Part of a small language model's weights.
Training: a variant of Adam for these matrices, 583M tokens, 8889 steps.
Each number is 128 + 32 x the weight over its row's rms, rounded and kept within 0 to 255. Layers, rows and columns count from 0. Numbers have three digits each. The size before them is the row's rms in percent of the matrix's.

# layer 3 MLP up, 1024x512, rms 0.0436, rows 297-368, columns 64-127
101:124135091179159132101092114114096183085111043107109135132194127100110162106162120133118082167097152142124109149109103164116148125134151186104129141146174179092106128090109176120098114129113120
099:125129138159148040150066145079092118073112062125105131154144101166087134138136091114149127158120139141133149149150113115156069121163086100144152170159171099088147145100119108121188139113164139
105:106127182150153156111152104141207153132129164096133098060160109066145129147106176119095085105137126132129134136161155107118089059065135111055133121097144090128151126116103113080134114145128111
101:148131108161117126129112098131062070154112151142148138105108192102105164119089160129125157117150157047147103120160096132100106139165138122100158112085117101088158114105159126147160121143106130
096:147116078117089096105111163063173151119149127111138188169176108136162186103163161093094116098152136152114118198147133137138093158111099104096167137142188106183094168160105149144120149162094115
098:112173138123134108131128224112138096179117074144129101083173147130139121117154123155141113124101179070163134157172109131148167141112144153130074139135080145154154110130052108140131154136128135
103:144149165162112183128070140125072113096145094131156195141121146103161170117115122103176122143139189100126152117154166130095120115131135087149076158155093102155119120199127116085133098098088152
100:096115163126139105159099129137172168149104098135120119187100177150126157134104114097157112158102120109143125136089094047126127160148129063155165127096083077131083188165161110144119185131143114
100:088134123080191143106144101133096193129083099138112111111127156118167124142096112120154066094082073146096123147105141178081134144072079105118100116160159150147134110126133161160127071123089090
103:138105150098140104137096156149115176099146158096141160140161129138129127143160115111129143119129157071136109113167134196094133164085144055164138110125127077134149111180074079108080128098121143
100:093222076128141101141131126156104185136070152113119090126038122172094132173114119094138121065191056143128168115106168147149134128130106107106140121137121136135145150146117159113191070084115072
100:128194126172110099113130141156088117143137137116145105103098147119132130176113172121116075143052153157153154129091106085132090115131099068172071134090118106156123171100079087106109122077119161
097:120048122159122138116084064115176086130179058130145124150140139115156107062161120114138103078162110153128114141134162109122106149103098124144136124123186108137106122126155133122112059137068113
099:143090123163149079168147109080089104148158162106114140135127089132190129128178144090090118136094133100095148199133125153074078073121129189160084168071051153105163109145145172128134135109065114
101:106112113110120082149092088116149153096156141087188133072177174132143111155100079096160167135142173173155151146152114154108117141130167157111158150135156099157115174062132130150096119102123123
102:104152120156058113167111126126140046124126149142149166103160118168139169188115137117121090116125096115114135138101153178140133182189113206172072156119128083128162096143148123107129163179085112
103:112128105147112126146169171117165131152098109039101159106044127093145155102144088155123145121173125121110162157146124179119087175170084165127141117096121148124096129120188151150092092119169102
102:126150199165101081154104099102136102119134100168196158120173104134175105124123144095185112180123110065099120117083104149120156143117104116136085189127176163072132093051146119178090100165126102
100:147145156145100084126065086155127129085097106136129167150136174109180100184091111149134199097100081081089109125138095073084111085139128149108117145123128117113109154109133145132108129095144073
102:169159069143191128124147104173192129102104101141147122072114089132134127075120097101119118150096087141121091176126165137087139091109099104105176133186122136154104074126160031131080104159126133
100:153145102113080133057075101072106098131159138104139106154159156155095148119111125133171107141155108116154072153146119069157166159090117098092107139110136056114123125120120108098131105117092100
099:118115136124072131084153148153113118230158166148121133115145148068162052156113108078153166081118127097111093162115136102144178147146122149078047123152141132209145135069107197156102092120123127
102:097184136134106131087123143170131144098150144084121136117217094153097128114105171128087094124076071138137142112080144109162139110181132149114107111145028122090130122156167100113157164101135125
098:165110081098216096133127132176152097143138131147146140150121103166099144148116178152158125134091167108109083179146087129127122109124104142093127090092161132071099164144131170146115106167194129
097:144111071103104132131104103117121132124123162142128093167198121114163117116176110159133177146099107178092128130138130191131091102120076122124111120125147058097146109105090043106101154120121110
107:136143142107132163080161183153158060142120143053098082121132060117110130178108088077148139186132139095106080156125109156145131146155204115160144115134148181100110133161153130097127065089113103
105:119119170130112176078127050111126102165134087115093082063135128070098118121137163113128099170084155115108089105212133112125137130192139131101121163176135121133098188108165111075158130110093093
096:096148140165091097164118139175065120133174152096152101120199176133115127116102150157102168110138075127117120107124124186136124111114100222130108091148092095177153115112145083174138172101138077
101:100080114123035104167131139132093207096099140141169054147092161162114155147141070110150161121126132128155156139127119145130121144194160162114084066152108097174098129095121093178221140082173158
102:070154072090131102178158145131109108160099116099155123068095120148133131177183124067186097186101087104141172087164156144126138122125175104132155089149128118141090113144138157133117121140116164
105:116165164126101154152111118177205099161094103162134126111132149089168123162153126166151104076157155073147087178158165123138148131194099147159105157111094170118133180089108106178107120131115088
100:119124125140154168156088115136196135186123139157187136130131134152181142125103138151127136110102114161095141141095143166172115104047141158076117148114121174107144161136153131144088079171218115
099:091094134144197102111089182159096137194144074058132137113134152116119107101143165083115110155094093074152121147071133111140097097122101132132139143163087095100112128120078148197128110157123147
104:164116134144103139197144119119174117091123134127129130102109148091108170106192151113102138163091065128109191118112074155121138120082102119122098137190161154141099165073195094111096148096176149
098:158182116121111173047123092167160109138159102139109092104152184081110129159090097167159167177147092128140057119112188105115065153127139138191205042119147117077164096130116150091040080142151060
101:160158150183135116115135139126123119126108132129164161156145149112134158149111123171111116115086198141129161126093117143130107134084107124132122165130105107062068122191133097101151120060113162
103:126160076171135082142109136140087122088118178106096129133131073154115105068102127132106102134115169138109152110098121145133111099134093161111053082164155168095144156082140129140122078087110139
100:153100140090067153111136134160119140146143123173106120149199155107094117099156124103108100119134075120118141141102150138126113140179104129143082149082130146152127139113129141154140106118101085
102:184108147122079154094145138137096154105086164159204155064127103098088084124018101077160163115072137155156088164182096123117110146143129087096120176123066135071136129104169131122124135195095107
100:146140119160143083130101124147159140124121092199156236141139162147093176127132094145078125165178092109199128163110147141182112143124134111134113086158139198117135118188077152130096114096092114
096:143166106135131128130098103141134093122127094158090187111141117131057131129142116097191146091132103101152067100083143113089130131163125117096131131187163051098113121172102105111117096107168183
095:143162158118132149081185140107153110109174128089128093165152132136113154116102108104144118104077154106147110151124133129057054180141173147147145103121113120087127068116127087145108169163101143
093:092132135072111185128122105071139112175181109147156144148138138146119153170077117124098116133099097102124139168121054105115120090149145078125188109139136143117060109107142080096105131068125105
103:103125146099114161219111126165143131133122136127126116100091112164173132211094148183130114097049118143169106132116156109133109117092173095106134159131129127115113093120114146109199142126119119
108:102129139094152132155124149084158141091159125198043175066135084135077129156154114134134161173169146104188077107125117123196147151115111146136116111189168136093146152085162108154138104159122097
102:101181136126129143111047160109142154173120154103099138182166105073143122143079158085122160141099141114077102145129095130125165113143110078099146121169055160138153134151140139105138159105125164
103:147111124090178192106136127136070133149150122106168118133127172079184182200135147127072168109172117149147109141161102112108145129103093095054136111137126147097142110129133131157129099127117171
099:173133133149138157090162101158176061121140102145135169149068105116082125140141115079100087129103070128100212091121125136118121192120136123142151155104096133116100144155079136102145132134110166
097:104141134101135169207154136096121152126176112155140103136111166150082157118129113159122115177129082136180136095128125069113172129094150144131160144106136165146154208096155073115147171164136137
098:147140055072146099177153119122141128163123112130157114116169120125125137190153095183143151089160186087134030111136106084152092156104127134174185181121115155062122142136119126096157081072135098
103:095121110157191143145101173144149155129178139155123091119186100123099172139177131130133068094175108132155124131123130117182149093131137100126079118192141107114110163171130181160127066121189148
100:078101126121089080091136197100156092104092110099089127103146133194080094161160138099138113136101135202148071075122108091152128136098097143126121144170143140111110103111092156134091110130137108
098:139175134116148103142119133095140150050118155147114067110123110103105151134168092115112130084131137124129128111225178191113103137119089100115145026084136040130128177089184119114185127117107156
096:146178030142079138129128093112126074122082135117143100114137118143098107120121114075148077109071093136161151135139134144192132156182213149153096092113127110117078181105112117158136181098118107
097:084070116136123075112067141157165225175090137170120099108133145142103141105132231141112157136037143163149145152140128147155172049166102048095111148184128137074148091096075158138117111192136159
104:087140114100122135114102115126122137132111123157141108141174164192141134078119122145112166078082120107101069120108069126145121068107147136193131116187163128132139127078140139108146077136077097
098:094162083115125050150089104111129109168150090120126077152120147097180157159092096197101095107080089113137154153153129090128101182146093116149140115159113112113130130106085111123153086103149136
097:128151163146067080129145094155136142093122112155107130143143132037148153143199141180083118116163133093130140096121150118135115169149123118123156141136098168142120115166121095144150117165093148
099:073109078127140041135146071154151124114068161180142075157100104153067090122186168134183149105157136094151156154138126138164048131164067134156222142125171128099137100056155111104191153152163078
102:131105175151129103152111119139145102157095128166166156123124095108148120150208092157116174079157145097098114134127091119103132118047076176102135061099115105183122064089123131073153089114103108
104:115166104116100126178173130106153106130113112145070093128168107056094124153140110126124102164107079155142215167117121175091136231152095118164118118119078118086129170123122108128087111107104176
099:127184178120071124128036120081150148153153104075144152151084123129147107113095122109127155089123154092155120126142121144097127142123162156095148153120157135208118095139129160100132133121151151
095:121183148111143111182122147095115096146090131130046155133123073087109128160196150103085158084135091168107127146086134080133131116161102136126130103095156067102092121135209116171134142129228097
091:143133115081139140140136138164128137173135137181115119153149144132128146095120074103124168201085112133154181105121159143115119110130123113127099152097160153131137146155103140142116195081126118
099:137153135151150114081116153159092104172110131081104115118088152096109113156129137163134094106101122166104138107106130117097085094142195085097136102107079126155064164208150106156115105174163088
101:145176127077186127090088142151173038064138098175099172163104142172143117179131164154139145078129148156112123158105120129101173076096204134137136109059106084091162165148132088139119186190093087
099:178134152148200125130147108201111162104125143176146148118101111183158145154100103159099158159057103116107110184142111172107130209169160170144113119140174141121141150134168195089118142099107098
095:164089135127107149112138112153181094109061118145132123161132123168111178050125141078072098123162172130095132142166139153171184135100116159101106144083103118161099101108153191124146135116155122
098:134171095097143135168139095151112154126168187166128164109113113169089112168179129121163119117169154138109160065125111105124085119126093131084111118200192203128097178122123145159086145069099141
095:116170107086102199075129096118125138095136109090116128165148122162092182168165125176111092095139088176072100143143124139102113078126151183085068119129163114123138160089148124102091110154107165
104:141158179091141121147140173169114127151102118130151068125149132072142080109162133176114086094153156098133166081129174089143207122115096187095166132118152053151103135134073157091147144119139055
099:067129107085133145130113128162163180135119124103145076128128136096171094136125133084141124098094143119154103053155139150098108193174108105155098160117085147174147083187120127077078148141160149
# layer 3 MLP down (transposed), 1024x512, rms 0.0436, rows 297-367, columns 64-127
102:155161117160152179131108115159116102092134125177136134158165125176137073143165059133164110172144127105125139153093206133135119128145106131133158118167157183128104139098140157096093124156071160
100:117111136128153091165155114147142176124114160112062105166141114137097218130201077158120131157161178116145199161162097122168144114122087155132091133190135123187185080026134126137133065160092114
098:096127143063161179118104195123099112104150143095197110153097092127173091123110157079167125183164125143182118109115161173118109127127122121088127078109103118125160125139143129091082075128156120
101:145151113150120165082111128134154113134134151142172137191156143136140134158200161130123110096128140138100140120155118106161131142089125077152140169081148125115184094106183120146125165066125119
096:172119107154110134155126146129086157130113120191144127102101210174156137141162118166092112138111165156163120098177146113167085133111110124152109173109127153138125099076105038150160114146088129
099:210101027123149119112137149108071145131110072120116148146147093108129104107152117143151155159137122151126105106123101104179164124162127202137108160101129117147152097134173169135105135122121122
104:093101103117070127116118065169126133128069120123095153069141039181119085097157132089104101187201131151132111127103114145117114116109146152109082131039087126108149093149165133092084129175093137
100:158092133164104200109109069111132085121097113096157103122075148191180234104111111157133127123184145135170158165188101105112148136155157075142177110148177225132091148186138088157169080152119093
098:182126138136145178139098154072100074157144118030136089146192113154067125085137152096168178059123156140133129159156143161136097169166127153087109182066120111195175098078103066086116160127092118
103:138109090054123135141125106176085111090092183076122183176133106115147070134072168118160085088117156109139170110160120141112188105134145081094156098170152120136140097145087094142187137118134111
096:104116132183150101161127177123146090108126164098094171119092126118140124121157138078118075161078135137124121127098125118199136133110162111141153156100130167107113121149116132098123107084127116
100:137062092131112110121133086112101105121102120157097149080041153125131131115118053160117155154122122128161113146171098095115112096130125127121094054125091165131139079143173119163097130111120087
099:114104131114141171109138120128104147146136118151143109166118119114125126156174134103088061095115083131125179155122118111133128090162104092213084131145156160103135153166141108187138109088116083
100:153145170106167114112114137124115113066103146129187137100114140142092107146134105108159142147126142119158135102136164230115115144172150118125201146123166167149099096106120130132099104118077113
101:158057155155075080126138094129161141134135164048103146129131132148118094142162080143127146102089092067088202139101112124154138138118130149120130171092163108113149124082146141093134170192121115
102:107093097081096140114085125185141145143138145118108095137109119119145126127142171134122164072141141121135166118116185066138115165088080112140141144159103130103131107102100182127171052068072150
103:138090195145113144157115137129153135094113147088141104063176152130114183146109088092117179104137181113168075143087127171116084156088084158145095138091156152151122161201176097161143166170124149
102:118138176112183172090140161166193142101140176154092119171153125126181089080152160120145157143167156154195104164105115175142118116126102164113092111091118135182158145155145141125103154095162080
098:123158084112119100111135159134097129150163073095163175121183118104199144157157097129094148141112145195125099102099144116162113158114132161152130171133207120180088072143159158118143121113094178
104:128092160069157146153091143143120168180088161137127107117153138161103098110136139075188026155060106143157099159117179157055130171147172107134134158236093121120138090137110047145140091128148107
102:088096129074175148112124110060132093165101188186150094157166151180122148151146108105079105157118169095139081110146142147091080146157131106126091105077159133172131099067123138134137095103130099
097:158150119087147098146152187117072088125101162131123131145108164162163111167070118093099158164128173085152116090152113072095108061137131138116116082150111156144142147066123134131141111133111144
103:095118129161106097143243154169117107109120161072157072144188103105127119109132143156130157072176057111165136155124134168148128031177150074088168137101115139138096137137099087205053148127184097
100:132158140173144140093136132065099121173133149123132102157157149158134178159112210147168077146133176121121140097166097105129140137150083140081208132128136167098144116163172090151126114144127127
099:121173136147139119100134195113148110113184130102139117138106088099126138138144103166139158129110113155133099142145106146127146170090094176067126127081137161126116203103148114122039090140131125
106:136093086216137168168200198126170117128098155096130106122109137142150183100130098091135110167136128073095117137138112071144139127149164139172080075114127130121113125106161146123103124144121147
101:074108199095128135164133149055119136102107118101139128151145172127134164086159153143161113075115102151131051113109194091185106164154156127105147160155165160151089117092193108146113143153132097
098:158135142175132078148159148134035047122111163117120139074101107079100134115118133166155137131161152118096164182143193151143163086143162161171142171117057162115126093107094104147143137214182175
100:076047127164134143172129104194113143148107127146126086138061108179123120164125103149139094143097185139155138140107102176120135104204158125138130176158076166166145095146135122117131101163191123
101:112090120148116092121125144139155123151165128138203138139101152148123149143123109144172121098091141124168130089121149092168177122109130161182135146109186137098105059119165112122099150090123115
104:128140088132121141118149152094141043102180168131123131138141135107143090159149181078137180106097120131132064088103114135158176092168119091144129082140130144082065096070141106123099116140141114
101:141128138119167220117148123137119105108124102122120174168097194114151153115147102106193164143142151116138157123128106195138146134096132137091110170185096125144131173095117149083130132159132136
101:167110141169099092129149137197122124195105140205123150129119128105158131129127183183170148136098118118144149146144089076141105132128106116090184142186142185114140158106112078135068079147085159
102:133198144099161155091072083137145145121084134096142121046177092121094193156112088133110138117132095144112139079189105151146119135132126109193147098174095122148169070120157161081120136156088114
098:120046138116102110204141165130138127140112099105123115104153114146095167135116101079059115102164075117137203121102119131122108128161119128115069144128175180162139136079123153132159125070123097
099:068133119132126084156141101140137167122094076151134160084187135152156177135101135121146114113121114102170200123166137128158128095101109129135134147162089146119169128154117169113178142165087152
102:083157059168181141135135093123118127164158193086142115134166088135137116094156114142139113176101090100157106141094175162140117114127159137178188133187098173129145149144107100110108122106092161
099:127091074163124149139107135075130149111097111090157132112165058124138114085125099109121129138142101167159096172119115122151074162210179170142094183102073108055155116126135152186174130095195147
104:126099120153052129139096135132138172153171128128075171088095104134092173115123102129154174171090158128057127117132163156099119138134134079175058096166103152100103075148108122105142096108129122
100:076119082153121103104092141120188153078137078133133082142151108153148159141118091128138137075172138126161163053148097100177162104089095141145087201134173112129167129212172109123086118087113160
099:156107097148134161084165130148137073097069156071161119165104133084147102128150180075126145114175139113097126099127164090167127150131164104133146125163157096065110151135112128118104075060197110
095:074170153105147168171152123172142137149101121111098154148124136126170089117168126138105164157138118075139161126129159151183209122143052094151094084124133108085114139142158166151186126108138136
097:157126124114120140149160187078105089128111044132093085171069091106136098132120109113108118125144169103125113082084086109183131086138094090102118080110116181092112167144162099155149149133080109
101:147127194120112115136115106141141129168100101100110172111157104153185127102130072115091085135142172157104155127144120169090106079124152158130119122107102126092165100095079181121103069158125150
100:161145154149091140100131098171108079130158057091172123142121121125134126176107064115165152170126118138150091127156119100129108059093107210053116096104117170065118128137124076173157167105184149
104:110063094152156149150152150094143197169123147138139119067153170099106164165095123093099116118090155118069104061127075151146092150132111091154189179140099179098149127122084120180135136128126120
104:089158156151158076154125122110159140110143055114154117094128166095152146168127090074126059121116140133153074114114107151133159112143064113121150093125158086164154132123128076129165207096095129
100:160115117115200201129122137174137111158152116086153145157148095163136096096149129151123132119155136140111146124146128113109136118167135079140102179182126120094121119144111119091169188143173158
096:104142122122119104104157135089132121138086127156084141075180172116085123135129126161170089161098153154079154135131145141134159131150112082161128165126136086156148165092138123089140137136126083
101:130092165120118132195150095164157120145167147083107125133131126155172175125131170102122140143067125163121098061153081114155180109116106116132136173170096132104143233100124073135106123119139108
102:115107136164170123124162106119095095114115163091063127130075136126130092084156161081093156117160114124086168140151172111121147122132112109083138126172144107141176119128167097109150105129152157
101:122148104094159107097142128133095144090128086149115131114167112162099091054113132156125179073143124151144137146147148135113156085118211142166137137152128105141189164128142114116127165138088177
102:138193184137100076103081142111137144152110127083129102110081069084122050122167094158123103165115137129150106114152176170103094116092139097096108107113128113138106131140151101083163151107177103
096:075098199087058136129098104176114188149034130066119120174143128099167156136151061060100139140171117124125168173147073164159137096081130129113169181144106106140149154122156104111152066185103092
100:097132144185125142125116128147124173106136198163130142071192176117120153128165118138142131181129151129143066192133130124062100061181070141115121109112100214145096147166107095167157172176147112
102:128165124131109086052070124177108124092166152155150125128096082097097072085187094093146139136137067115095079087150111144112189131164062126110133067093121191150085153157136124091141135147136106
097:085151126129169106051120197101170118130107092154134182130140153129101137117126107197143085195204147160104128151164124163109140142145159125141092112133127152124135207143105143137145103139125087
100:167195175172112136121165115189154136136094128148141149169126129143167161037093090072101105151146108119177091079144134161130158143115132138121107194141135104141145113157127112123116145201143127
101:077217178155100131080072182201184132161127161159175195159152083081107121127075072078162138156131190143156152154077108127063117156201150137148124190114080160134151126155126149099067119082176146
102:167150108152098112084146145100111068141142085155089145183094129136056146126158124137103103090155129099116145138138157146062150098095129133149140111098135061133125179135111122133127136129164058
102:109116139139158142164145074106094148130113113187094099144170150169106136128183092098125162138141061122119154135094082125100163150146115087149173173111120171120121147158129062194057133127119108
100:105105110130117116163127122118138123147098173083153120107107080133178125108156124121139129155129109139126137159105101163064110138142091117161138104102101150115123081211123130123161114152129114
094:149136125120149172129138051141115099124131120149101182124120143144091072121146143075132147121111196097170155150137101128157160118114153149089100104155145144150129095104171159140116150107100138
094:102139110174086136140124155158137061136109120129184161113182085146107132115106151151163129103095147106124122150118090060097126115113126117125189144165136154119178078168106101076128173133140138
100:102060179080078100122124142164116158163151135109152102151092132138124157101158066094134176154162093131149151174138080148136184122087071128106098130148172044107102077124091141138139163146088052
101:160168117108176155152131089131128142121117109118091170126111098125108133123153111077115140146136159112153070179120142200052166078162094166115123185123140091111107111081114104137153127109118127
101:165175156129129129146093111119076169133231124076197091154076118146112135146113102153115095077144171138101107125165132190147142163080103094172134169151136082126121165103108120122087159104138153
095:104125134144104219083164102098140131191094147157153153093119125114114160143156139132135146127091085118134142134076149125096101107126139090130152090130127107109166114162050187194153136109080062
100:195070085102132131122120132179062139151120200117159165139094088153109110113155157164122095156112144101076137190072143104096129133147118157157133141112089072179108155091104170190104145142089144
098:070111109078108176203120191089144115104136173057145145190057145167086105119145122101161139099078082176133160126085112152096102121094113144085127127142138118074077092144073148131146111162155150
104:148090118099171126109145174111119087123085146146167105129096141091083116156167112147147178089139150157169140147090174138131142133155122114125146121128100094127094098050077107128108101125110106
# layer 3 MLP gate, 1024x512, rms 0.0436, rows 298-368, columns 64-127
101:145156132114148150133115076150161112130111133088096168094100129093103138122157146093131140139068139138135156081109119123101143036105114137098089143089112079177108214086083168136114133148178128
105:134172198124132151161158144157125121150120212080129092067152117113099142095123189162099081085117156107134159116084118144146082065086125095140164124164124167116140066196073113085138185131131150
104:128162117142156105103157049116129104098151081092174182089179109178108138187130199154054147091137101155185152157118127135091117125153173079125140124105120145166186119156084143165205122083146180
098:112179169171133130158136123130126150095090181121113133132114147077128171165138095102142165146132183109167141158156150077142129103154111102122102139102143092208120153148140119135123140116166125
097:106125136102102141157099153108125127155086113149130101061145136116025127123104196138137156106019157170130114115088111128150128080116157022134142164116117095162124185084180084098112132078090131
101:132186099170049132126121118132092150148167125046109130092206134089148117153157094133146128134048143099138176096135116136173135164084130114132124077139092094182097130145113142148132140092106156
101:184144147183191132144146141177159138115147174201134110177089132087207126110062095107079102124139092102159142090126161088159083140159159094141152101132076126165123120141099053125101161097121118
099:114119148094197091119130129176166187167143196128146094137148167137135175115137062106042109140124102119175091118102135107144096179137177122155116146150136131108168085151112145159201135155094065
096:163128110126131107131142128095113096154121102078141107061115095142105201133140150095126132149096140139115163165131126127150098120192148129152179174108161123102170161165093138159172079163108130
102:134142126128173156162106080121103101120059140096171111106148143106137146155085171122107160149086119112085151115090117127095109032114177071136136137109171112137115160213072110152070118100140135
103:146120132138112111093183156166130149192170165132125110100188132089119141157121116117147126109110143173116147112100158152104112128124093079129130120125185110104176182160140107144156140152064116
097:124160161116104156112145111176127169094144107081137097183139126186118123135137151109144034203116071082087143159126128196186148131155100124125088116164096117157150151127190067112139045112053127
097:149114169105101116114116125107117142148108206148126145027085140092118160102091132106099120067140126185127114085102128154154163180133113078151183160129135156140183128101083094123128165160209067
101:147163131117097137092146095130090133119120157144101077126172140145133143134109133087127096081097110182110142134131077096162143115180154118141128125214122140099212121131138110143165113156108120
108:123088084147149101111159130128178179133127166100068154085110186094136175108109141128133136158126081150185149195122102090153106062080143102146097161213154152127165105159126097162088087161069158
101:119159176132158100138152103077120180090108104168116129114161149126162160121145124171174107133159158179034171172076122126086142130105110134114183203154158146090166131141125132103133085074116129
091:151096174107155186156098114095163148140116124130088154135117188133124134111044177121156135138145141108123110096100114110131093116041144111159104116145147136162134153114112043083059178122146101
097:170126207182163154108099136148167167152121127175142090113137153139118145173084164131080077078164143146084119132116132124119082091094132124159144182122115098117183094108131088123139145116056151
101:145154110124115070129131127140135098144152150153189131128077147175116132139082141153033136199126188103142101109148109182116156143088120129132162143057177164136133097096156143114117146085166145
097:062107108161126124105153090125185113115129158148142193066050123107090142150130111130175125135113119117111083168097140132162094067098127106135152117110104155144084113241143101122166113143138131
100:133121135132094095143200107089123194128138170057159109084125136113097128123132135100133171137086112094159149119148152093115089140160114127105185172166165144096171165142138143106179138094153151
101:152126102079102139099106104184094187141135166080141108187136165134190108120084178071106109131086141147146159138103167184120155129187104086120096123131160149181134139088075149154160155085089120
100:156154135135070133111119104157111129092115134142128086126102123131142151120060161156132118104074111113091130165158047096178104107130192132119161159167115095096113093189056100103076119116154134
092:164136110126128103160139090156093160126146193129130090144102115078105155105160127136146155136094151109099082117123093100087125132156123102163165094162102161195115131161086092091145184154121122
105:152185176136129106132101126090153176116079147149150133174099133115034149134093136132148126121135145123123075086137155075106143161098082150139155118137124122086130139102095152121183099114112201
100:138096140142097112137110045144091164097117168095116136080163180180105153119126119088162132171086093118174107098120074130126074122150090142175124086067146149031150115148195182108124147130113121
096:160120128128152080116168160106195197092084100135064083093142155150133101114131122134128142111070180118166123145179091134158113145148169145165194165152180147119144123185140165100074081059099160
103:129102051156103117102152145096126137136084131152159132105135110114118123139057094177054090165119114156157138161171078132136175137121162105096096127138141156135137106168075111145133098161082086
099:119111121150125133185115077166128161093152058009147086157139112137087127129147134129128126149105140120097167118120116113110047116128098116128099124094124142107152178086145139085120116156080179
101:120103119130090132159108092117113138050144170134113112119102167086174124125134140131175113170130172100117136148169093101099113131132133117170113117152109142116197046177093102148134094156115083
099:133163185038115089155148121108164128142142134149101142117174120162107080141117128173133084184137141068141177105160084139122132149175134184084102149067125111073137086130205121153144122141119142
100:145162174134157128101074126141058159120151155177106090156072162175087091145133155192154112112071188129100149140124164114136126095168130119134161182177158169110108080126128098157114113138111123
106:175130146146124143148137166162122182153124133121133109110112148158152150156140064169105144137112159103110087144095141098131099138069129076118133155177180144141139115110140108093130095111132159
107:121168137151135159055119096113143143124121154095130136139184153150136132105111187118097169126116143125107103103107095190106061105111170116122145172106166171155176120104123106149144163138141164
109:227131126153147099146094095143164210091112129159078148144097189136169125126131120107148092111159099104122109201117154100154131078166119120122107111192103077067197090140110165136063042081098077
110:115153145144090106110107120103131159164091192117100115121082110105138184119061172123062137098116122090148108118140172098150147096129166096122107171155153166125167135134093087129201144147122112
103:153125088106137175193098139105173099067127177121163102129111183077160173140110122237106167171122161141146155113126153161085092128119176158152175133099070143127099160136115078135092065126120147
101:093109142170156079149123080056177173109138148155131114204124140151169181101134148119160085167120084118111119145099101082161150140137137181174172114176155145123144125142106108126078046103117153
103:129141110155110090155155112149089138102126085107139129113091116141156159085118148165155117151158149187120155091099097116108107091105153101117113134177134089154176090126080103129109162149142142
097:112103106080111106153137087126143140184160120075159137094102135143174134066107147115106116146103153124164089078089147137164165121112185075161116171169100091111157118147116088136137138097104100
092:166181116177161151122146116118150123134093105087100030143112095114118101086133115129120115138108106041107108154157139099106078165201093150136140150069128155142116105136079122044142111058097122
093:143150096095169113154098066198144148077134152129121185109138184155162134128122120147099131127072101098109119175080107081113128125143199137133152168150148107079135107150123070074141115085115137
111:141150110162155115132124151136102165118100125102129158137165136167168149142134164132128131181099137120078116137118097032136093083177125094147110156163145131153197126152051141078140144155130122
105:133149137121103168129119080125162117148125056118186119184097168133201110062120188133150107104148133075129166166152149144087124114099131071131138144134139105209175113164104165077142191135114134
103:192122125138161122131118089153139158109139117159111127084102135081170144147139134160038114110114119088060108129132087147144070084117208176160147149116154097158139106106075120133080112088175123
106:124117124140152113109120118195070160168137179115144178134154127175120156149119116125113196070180070116133088090095146168161129111130135095128138131170173113075172083169071152157143120120163100
100:146085109132115136111111099106143102099112162110132089120129111125111066159156178160133132136106093118104124099162115138128069090215121111212160102217144184073142101092125136128117136167209048
101:089184128092135123172137116104115173109128136097128134124180104095104175101162152139121145105117191116145108102165145186169113155120183186136151086138148112182150129138089127137109127117106152
101:193135101071151138132136069120164079100197202108057085112044191111141145143158136116118094114134141099141114108178084179164112203149144111182176113166184138149110105180097094156156102107114104
094:107099160148066097105123111096111156151154147168124129045175190113153139075096126127152129170110123101164126086113154154138160115086136132127093103167143160107166133139070160110110122140186127
100:083124139108204151154113140123156175146082114105155096151124119069175135164100099121139153154141188150129067151126122107082085148150185126158144101148137159109114100142075166085136074105136058
099:110189186089092086093117133133145156076127179124112085098133127128142147115131141180077153135163164111120122073151148127043087094131138073158124111162118128140137161100114126079102114082113138
094:148138154154105151075174050110122085080176108181064152092115112144129160137147115128102081147140089103092117154163148118114158147182120110157122174127084089111128154149118133107130101119163143
099:119198127102159162131061095172164111137141106159166127158133119163136078134147126121083124138142182127103093123144134124125078114167141127110126095098131154131092126109080165123107153135113153
098:152103143063115064144130155164177114194169138060156070119140145146074143169129121143148077203109128107105114101113101032154109116114120144162115103146103096144161158147081148063193106172122156
093:151172094158171120145164134125070115105175143106096146098155164145133144161123184125089078116160128160109146070128216189107118115132168156179133149141165110162127116066195096112094061152113182
103:129126066100127216125137147137103168184140119109108100128097127102111104100169147151100156101125147082204164081157147136092093086125125145154138109152163060126118165140125120126118104098129136
098:170117145173169157162144134124123145099162130130085092101127082076160102108167124158158120186136111183133151084089136125093142073133141117107083133093125096151094138108125130160098107097158100
099:119118171201105147129109138116172142226063121115129172113084119161153175128091186145097138189140103112169151106141138091148150072101097120143123168110147100148114164120147164136106153102090112
102:089122166125135130196108128218174120117134164164080148090155158147088145111174159127185181105127072114126133135098105112139155128138185106183089178137151111125166065122114163186158137153100121
101:119135122144145139119217141192178148110128178122151081095102140109172220114104155133080122105134117157098196085139131159090085109104132119152095187115113147146196128147131072148114107133124122
099:122128177097136114169158060136160117157162176094100139120154143178124106175131129128116065119122162106147125114165108171152156100085177183147185179131117116182153091184185118109111124166095117
092:143177174087098122138128149105093109148164122134089094151118093107127173176124131166091151136073110085182099187158095113116069184164117162187117156092136144138117183131101143090165152118126111
099:118147154096153146163119133173167098128194099061080177037182140103113110098145104150159081140148155166199111120104145153140068126125150145120157123103124161097165121046156158227155153134085168
102:112119117176152169213136120135115124104151146099052136122127109124111142154184136122098111151134096199099120124138143086093116123140135126094099184195142164147160116127159070158072143109110143
100:139117097129147158139103092150139152178084147192116157120150186144084128131068080079197169157124163140145049176098142162200127154149173123196132106152185076101120163116154119158088122086135196
096:152124131100087131109163122115082119163129145166115117088177134149177140069130111096081114095173145132084171143080160142073072105125091123169133170129088156167109120154146090105150130197097142
095:078128115133127149110089092095132120137120124101108170159103151120141143191138116135117184142059115111107136139130102115112151081104143159132137156187098098110147160109156143158168065094162158
097:145141138096100178097142136140122163091139100192152077146114158132121071154150106165090120148118113123148146150161128124111113092128150106162110084093139135140122081151105103043125110080115153
106:083145159140085105156175131201149145135133100069151113102102120084091113107083115167154143128116135125149167113177139097099062127138105115126143114139100077125156145168120164102093156105109134
099:162121097101133132110082142156136149158114140083130083139127164175130154148063135170122130074110153157097103121132106159095114129138077118170125189076102087102147129159132157028090112138121175